Part of a small language model's weights: 5 heads of 32, 124M tokens.
Each number is 128 + 24 x the weight over its row's rms, rounded and kept within 0 to 255. Layers, rows and columns count from 0. The size above them is the row's rms in percent of the matrix's.

# layer 2 attention output (transposed), 160x160, rms 0.314, rows 114-123, columns 0-159
size [ 94  87  94  98  86  84  91  88  92  84]
[[130 160 103 124 124 101 110 113 128 168 135 138  84 144 101 185  94 107  85 164  68 155 125 108 131 164 121 136 151 165 121 172 125 128 109 138 125 167 115 148 140 109 144 116  89 145 147 122  95 126 142 137 119 154 135 129 132 169 145 147 168 121 113 125  96  92 161 117 132  96 120 116 121  87 159 145 119 129 167  98 108 144 180 120 113 137 177 122 142 140 115 158 105 159 144 173  87  98 137 103 149  99 115 104 119 137 136 145 141 117 152 154 102 127 139 171 155 141 118 124 111 138 109 103 126  91 135 162 122 127 151 105 112 120 140 127 114 154 130 164 115 130 142 129 132 136 133 102  96 140  71 130 175 106 151 160  88 114 171 102]
 [145 171 131 122  92 126 107 137 127  84 120 188 108 158 121 122  88 142 142 141 125  95 108 123 111 137 112 109 123 133  99 148 133 165 147 172 153 171 126  99 107 134 109 156 120 181 123 135 136  98 138 111 151 147 142 139 147 140 127 123  94 121 144 107 123 107 125  73 114 151 122  96 117 128  91 168 154  99 146 131 139 138 139  96 144 145 132 141 110 161 105 115 133 102 138 119 119 119 116 139 137 111 128  64 171 136  66 167 137 153 125 106 142 138 136 141 134 124  89  99 113 124 102 146 136 131 139 105 140 159  96 166 111 165 113 135 140 119 110  66  70 134 121 115 126 125 151 131 170 148 141 142  90 169 120 175 155 128  96 167]
 [140 139 139 167 119  97 108 168  92 102 127 129 117 112 145 135 151 120 167 120 142 148 107  93 140 149 111 125 155 149 126 162 127 168 160  91 113 104 141 144  65  85 100  93 142 156 140  87 124 134 172 117 110 128 178 126 105 110 126 139 128 162  97 138 152  96  89 104 127 137 138 138 119 132 157 133  86 103 134 133 112 141 121 145 145 112 124 135 145 121  92 129  78 121 145 106 148  96 161 111 142 133 113 119 151 148  72  95 108 101 146 103 151 104 163 136  83 130  97 129 113 127 156 127 112 157 114 157 105 111 121 177 117 114 114 149 123 113 150 121 110  87  81 106 107 131 108  59 154  88 155 136 118 112 145 149 109 143 127 117]
 [123 141 159  95 138 155 134 142 104 102  59 144 116 134 165 153 123 122  97 123 167 176 124 155 155  96  97 116 149 158 139 158 130 117 127 156 104 100 120 151 113 113  88 110 143 154 145 114 110 132  63 107 121 134 117 155 113 110 113 127 120 125 189 153 128 146 150 115 118 134  87 105 152 115 131 144 158 137 173 137 132  91 136 159 138 154 142 132 144 135  88 176 168 119 110 144  95 101 124 153 145 114 101 125 125 148 108 128 121 137  95 135 136 111 152 103 139 173 111 171 138 126 119 125 143 162 102 105 161 115  79 124 115 136 117 112  87 162 125 141 134 101  97  79  91 103 127 104 150 128 132 145 107 124 143  93 115 171 129 161]
 [126  95 127 120 170 118 130 142  98 121 143 113 140 130 149  93 107 170 105 143 196  77 126 124 112 160 129 111 104 115 149 157 109 114 127 139  99 155 151 148 125 119 137  66 123 145 150 109 115 141 168 118 140 174 127 124 113 118 101 134 119  92 134 169 124  89 122 102  98 133 160 131 172 152 121 138 120  82 141 121 171 100 143 166 160 135 129 127 150 127 102 152 103 130 125 127 131 106 136 154 122 104 125 150 147 179 123  94 144 147  87 129 120  90 118 123  85 137 149 113 106  98 102 127 177  67 124 140 125  93 111  86 123  91 123 120 130 132 139 144  97 149  69 137 171 113 144 121 110 135 153 152 172 129 123 119 129 141 119 116]
 [ 75  67  93 128 130 119 141 169 114 105 131 162 137 135 144 177  87  98 124 178 135 162  86 148 127 164 113 121 165 137 138 140 149 123 124 164 132 143 117  85 128 136 100 108 124 142 145 138 135 135 106  93 110 154 139 144  94 137 153 117 166 101  97  97 163  90 134 120 110 104 154  96 157 146 121 131 115 130 108 119 141 103 165 139 118 140 118 122 137  98 119 135  99 126 134 114 103 151 132  90 135 120 129  68  97 104 113 153 116 116 164 130 139 109 106  81  93 164 129 105 133 131 108 112 151 112 160 140 124 160 123  99 100 139 119  95 139 175 129 127 171 139 109 143 139 117 148 140 147 103 130 133 158 111 120  91  91  89  82 162]
 [113 104 149  77  95 102 108 117  91  76 122 113 164 126 123 134 123 125 152  99 114 157 174 133  98 127 145 118 185 111 139 117 136 145 149 154 154 135 165 156 110 124 137 134 137 122 165 123 169 147 100 163 120 136 132  81 117 127 123 145 106 108 106 153 136 106 136 142 157 107 137 122 167 144 142 166 135 153 190 163 152 105 111 144  94 119 113 133 159 132 114 141 132 134  97 136 132 145 126 155 116 133 146 144 116 154  71 152 104 135 148 145 110 129 105 112  99 149 119 166 120 125 149 137  75 141 160 105 148 133  96 138 101  82 191 134 151 122 153 106 117 139 116 116 116 125 152  96 153 134  95 180 131 103 148 116 101 167 126 170]
 [150 128 119  99 146 141  89 111 129 125  93 125 126  97 162 136  99 100 116 106  75 118 138 107 101 115 133 135 118 108 123 168 126 118 104 116 135  85 149 146 135 137 148 127  80 144 155 136  99 142 152 112 144  98 140 157 174 136 127 134 105 170 168 111 116 114 156 159  94  96 132 126 124 121 175 135  95 128 159 124 151 125 146 134 124 125 113 136 105  92 160 162 133 148 115 100 130 116 119 139 120 100 102 123 150 113 110 138 107 136  88 123 130 113 102 117 108 120  95 113  91 113  68 120 106 130 170 155 110 107 123 120 148  76 107 130 125 153  73 165 109 116 161 139 114 151 179 143 116 164 139 129 118 150 160 135  93  82 195 161]
 [126 143 138 107 136 131  87 159 138 165 137 111 144 149  83  93 100 156 120 129 122 139 154 101 140 105 113 112 131 113 114  79 125 122 131 136 144 137 139 148 100 118 118 147 126 144 143  89 149  92 137 110 107 147 114 102 133 104 120 181 106 149  65  90  95  96 136 121  68 120 109 174 113 152 169 122 113  72 134 130 111 115  70 144 142  91 124 140 153 165  93  94 102 137 140 130 143 143 102 135 114 122 114 115 151 171  94 144 134  97 104 141 150 108 136 153 104 130 122 175 102 124 124 129 129 156  96 148 156 143 122 155 119 130 143 175 150  90 121 155 143 133 168 110 131 191 152 156 145 105 104 140 110 128 143 145 119 126 124 152]
 [116 166 161 107 130 148 147 147 134 142 149 107 140 152 112 169 132  96 111 123  70 117 114 107 137 123 150 107 121 135 130 119 112 115  75  71 125 133 145 153 162 168 113 149 133 140 148 122 113 108 164 102 100 107 155  90 121 150 111 112 132 128 134 152 132 122 177 133  78 110 127 149  91 146 156 105 154 144 126 108  87  95  95 143 168 149 114 121 115 114 131 115 112 143 148 148 135 108 123 143 115 171 100 125 113 139 176 125  78 101  96 175 159 116 116 115 128 131 112 142 145 148 150 175 112  90 113 103 134  91 167 110  93 147  79 144 140  93 109 136 100 179 161 130 141 156 105 150 106 132 100 131 115 139 129 136 169 113 114 133]]
# layer 2 attention value, 160x160, rms 0.116, rows 115-124, columns 0-159
size [ 94  99  96  85  86 101  94 100  87  92]
[[158 124 143 131 112 163 133 109 129 135 123 100 126 130  93 158 177  95 118 181 160 140 178 105 144 185 131 140 121 128  92  98 104 111 113 175 100 140 118  84 171 134 111 165 141 129 173 100 102 146 109 108 125 117 156 158 142 153  96 126 127 140 100  90 141 138 139 165 149 142 112 126 140 150 122  99 127 102 151 129 166 171  82 120 112 146 139 104 128 112 116 157 125 131 128 118 118 128  86 118 150 135  85 128 141 138 132 114 135 153 137 155 110 130 167 108  96 128 156 118 107 148 133 137 116 111  96 109 154 130 125  99 121 126 157 171 150 139 160 136 132 156 109 163 167 160 123 130 127 194 134 125 158  71 109 126 140 175 122 144]
 [ 95  86 123 129 109 106  91 150 126 140 128 160 122 146 102 168 126 164 128 126 107 136 137 131 145 146 119 173  94 143 113  78 155 135 161 126 132 124 100 106 128 164  78 156 141 141 110 127 106 139 125 140  61 143 115 148 154 150 113 120 153 149 141 143 163 121 114 132  97 102 149  79 126 111 124 136 129  82 115 129 108 100  96  83 157 109 102 133 123 167 145 118 137  75 121 159 118 118  82 148 151 152 159 150  99 141 194  97 114 135 141 154 165 126 109 141 131 137 153 160 127 101 118 107 117 116 148 140 160 115 141 108 139 138 147 120 112 110 130 135 101  93 113 137 144 146  82 126  96 162 162 172 109  90 149 120 135 107 161 107]
 [127 132  77  94 169  93 134 110 131 152 170  87 173 146  97 119 116 159 149 134 107  95 142 135 141 153 190 166  95 109 100 120  78 136  93  83 147 101 107 117 108 130 135 152 136 155 119 143 131 125 152 142  87 104 115 147 126 123 112 139 116 114 132 118 118  91 116 114 117  87 169 161 172 117 158 108 121 145 142 141  78 121 134  72 127  96 119 138 104 164 148 127 135 130 169 157 143 134 132 103 147 134 131  95 101 113 127  98 141 151 119 176 151 154 131 157  91 122 153 188 132 131 170 162 128 111 111 121 157 108 142 141 119  86 106 157 142 123 143 169 133 111 116 111 121 156 139 134 142 117 115 131 167 139 129 128 134 116 141 110]
 [128 104 173 114 148 155 144 124 120 120 127 149 179 113 104 112 115 114 107 151 154 169 173 148 118 119 128 109 141 128 119  97 122 113 160 131 180 124 117 185 183 122 166 145 126 100 137 164 116 165 170 128  90 150 143  95  78 130 106 105  87 130  99 112 124 153 135  98 115 105 159 128 150 135 115 144 159 125 106 133 107 105 134 110 126 140 165 141 100 109 116  96  92 119 108 170  98  99 166 151 120 136  89 141  83 106 126 145 104 128 136 128 119 130 159 145 120 129 157 102 149 167 127 122 123 137 108 154 134 112 109 168 130 141 144  98 145 131 156 130 128  85 113  95 100 157  89 127 120 132 122 146 160 129 145 100 155  63 150 120]
 [116  99 115 136 125 146 140 145 111 174  86 144  90 113 127 114 203 131 152 121 150 126 126 148 145 132 104 134 140 108 104 112 125  91  90 126 153 108 126 162 114  87 119 131 142 118  87 123 109 120 166 153 127 134 144 108 129 170 103 130 142 121  85 106 120 122 158  90 157 151 171 182 132 124 151  94 146 108 200  80 162 150 129  97 108 118 104 151  94 122 104  96 146  98 126 117 180  97 115 109 142 151  80 130 164  98 114 126  92 133 151 107 136 147 159 147 143 125 136 126 146 151 109 100 118 117 102 128 128  90 172 151 124 117 139 159 140 142 149 125 124 118 128 133 115 127 110 150 145 162 134 129 139 150 159  96 149 113 156 156]
 [117 108  84 134 123 129 155 151 167 155 101 106 163  83 125 128 118  93 134 129 150 116 130 166 123 145 169 131 167 117 102 174 115 111 129  95 131 111  88 135 134 121 134 175 143 123 142 118  83 162 132 149 116 146  83  94 143 117 127 178 119  87 168  69 102 115 114 111 138 154 102 110 107 137 151 102 110 119 146 144  68 132 131 114  85 115 120 137 107 159 123 149  98 121  85 138 137  91 133 117  93 133 145  93  94 129 125 117 130 135 130 119 166 122 106 145 127 176 147 120 109 121 115 105 177 172 124 120 145 160 131 111 123 112  83 154 119 148 148 114 113 129 128 120 148 145 138 138 100 152 167 175 131 128 107  97 145 111 118  87]
 [130 112 128 171 136 159  86 134 146 130 137 141 126  75 116  69 117 130 128 125 128 157 153 100  84 141 133 121 159 104 146 151 147 180 120 123 145 182 131 157 132 126 180  94 128 131 133 127 159 155 129 131 133 149 103 118 152 126 164 104 146  93 171 135 179 108 118  83  95 131 146 119 159 134 101 121 161 102 144 140 128  88 168 100 121 149 109 162 157 108 122 142 147 139 112 122 156 149 103 109 148 119 149 122 121 114 108 123 143 131 152 112 152 157 177  95  82 135  93 157  76 130 134 141 128 157 137 111 109 121 157 124 136 131 144 168 130 140 119 138 158  89 117 110 132 166 154 122 117  96 163 112 127 141 159 153 107 140 139 178]
 [109 149 113 156  87 127 138 110 117 138 124 148 170 113 123  93 115 107 144 135 127 102 111 160 162 131  72 135 123  80 101 186 123 115 150 163  99 174 131 121 123 161 125 139 144 141 125 115 149 128 112  94 132 180 143 168 158 104 145 115 111 142 127 130 143 135  84 135 109 128  98 102 152 142 109 118 124 100  87 129 120  98 126 106 159 137 156 119 181 100  95 138 125  82 107 149 114 114  98 128 122 117 139 103 100 115  96 127 117 108 117 138 172 120 127  97 129 142  82 195  97 144 106 106 151 156 141 126 154 178 113  95 142 107 128 121 131 170  99 116 152 130  92 129 120 127 103 104  90 157 142 138 157 120 100 113  85 136 124 121]
 [ 72 131 144 123 138  94 106 131 132 101 119 135 153 117 154  98 154 108 121 128 170 124 109 101 100 137  96 126 131 138  83 148 148 120  91 154 114 184 176  94 100 123 142 104 106 136  90 111 146 148 145 121 139 105 105 100 167 125 136 118 110 124 163 145 129 134 180 155 111 106 188 137 124 102 146 134  98 101 117 155 105 117 157 131 125 110 121 141 177  95 100 125 142 139 146  91 117 134 180 131 119 147 106  95 124 131  77 125 119 138 124 158 112 108  83 126 138 135 118 120 147 125 144 116 115 167 143 138 101 158 139 156 174 143 122 129 130 127  95 129 167 122  97  91 120 145 141 106 140 131 108  77 116 153  80 129  84 174 140 126]
 [128 144  99 134 136  90 149 113 100 125 121 145 112  95 116 119 118  97 145 133 137 161 120 148 133 134 148 113 144 143 113 147 121 156 150 123 168 125 122  84 166 119 134 122  76  50 124 114 146 115 146  74 113  93 138 149 146 118 113 157 100 110 101 103 101  59 141  94 120 162 127 103 143 146 125 139 111 116 137 115 137  65 146 141 109 128 134 165 142 129 175  98  95  92 131 143 124 134  98 112 120 113  75 111 152 149  92 151 138 140 119 170 125 105 132 137 112 159 113  89 160 133 155 124 151 153 124 115 130 132 154 128 109 123 143 169 132 111 116  99 121 110 150  99 120 148 120 138 118  78 124 106 168 148 177 102  90 145 123 163]]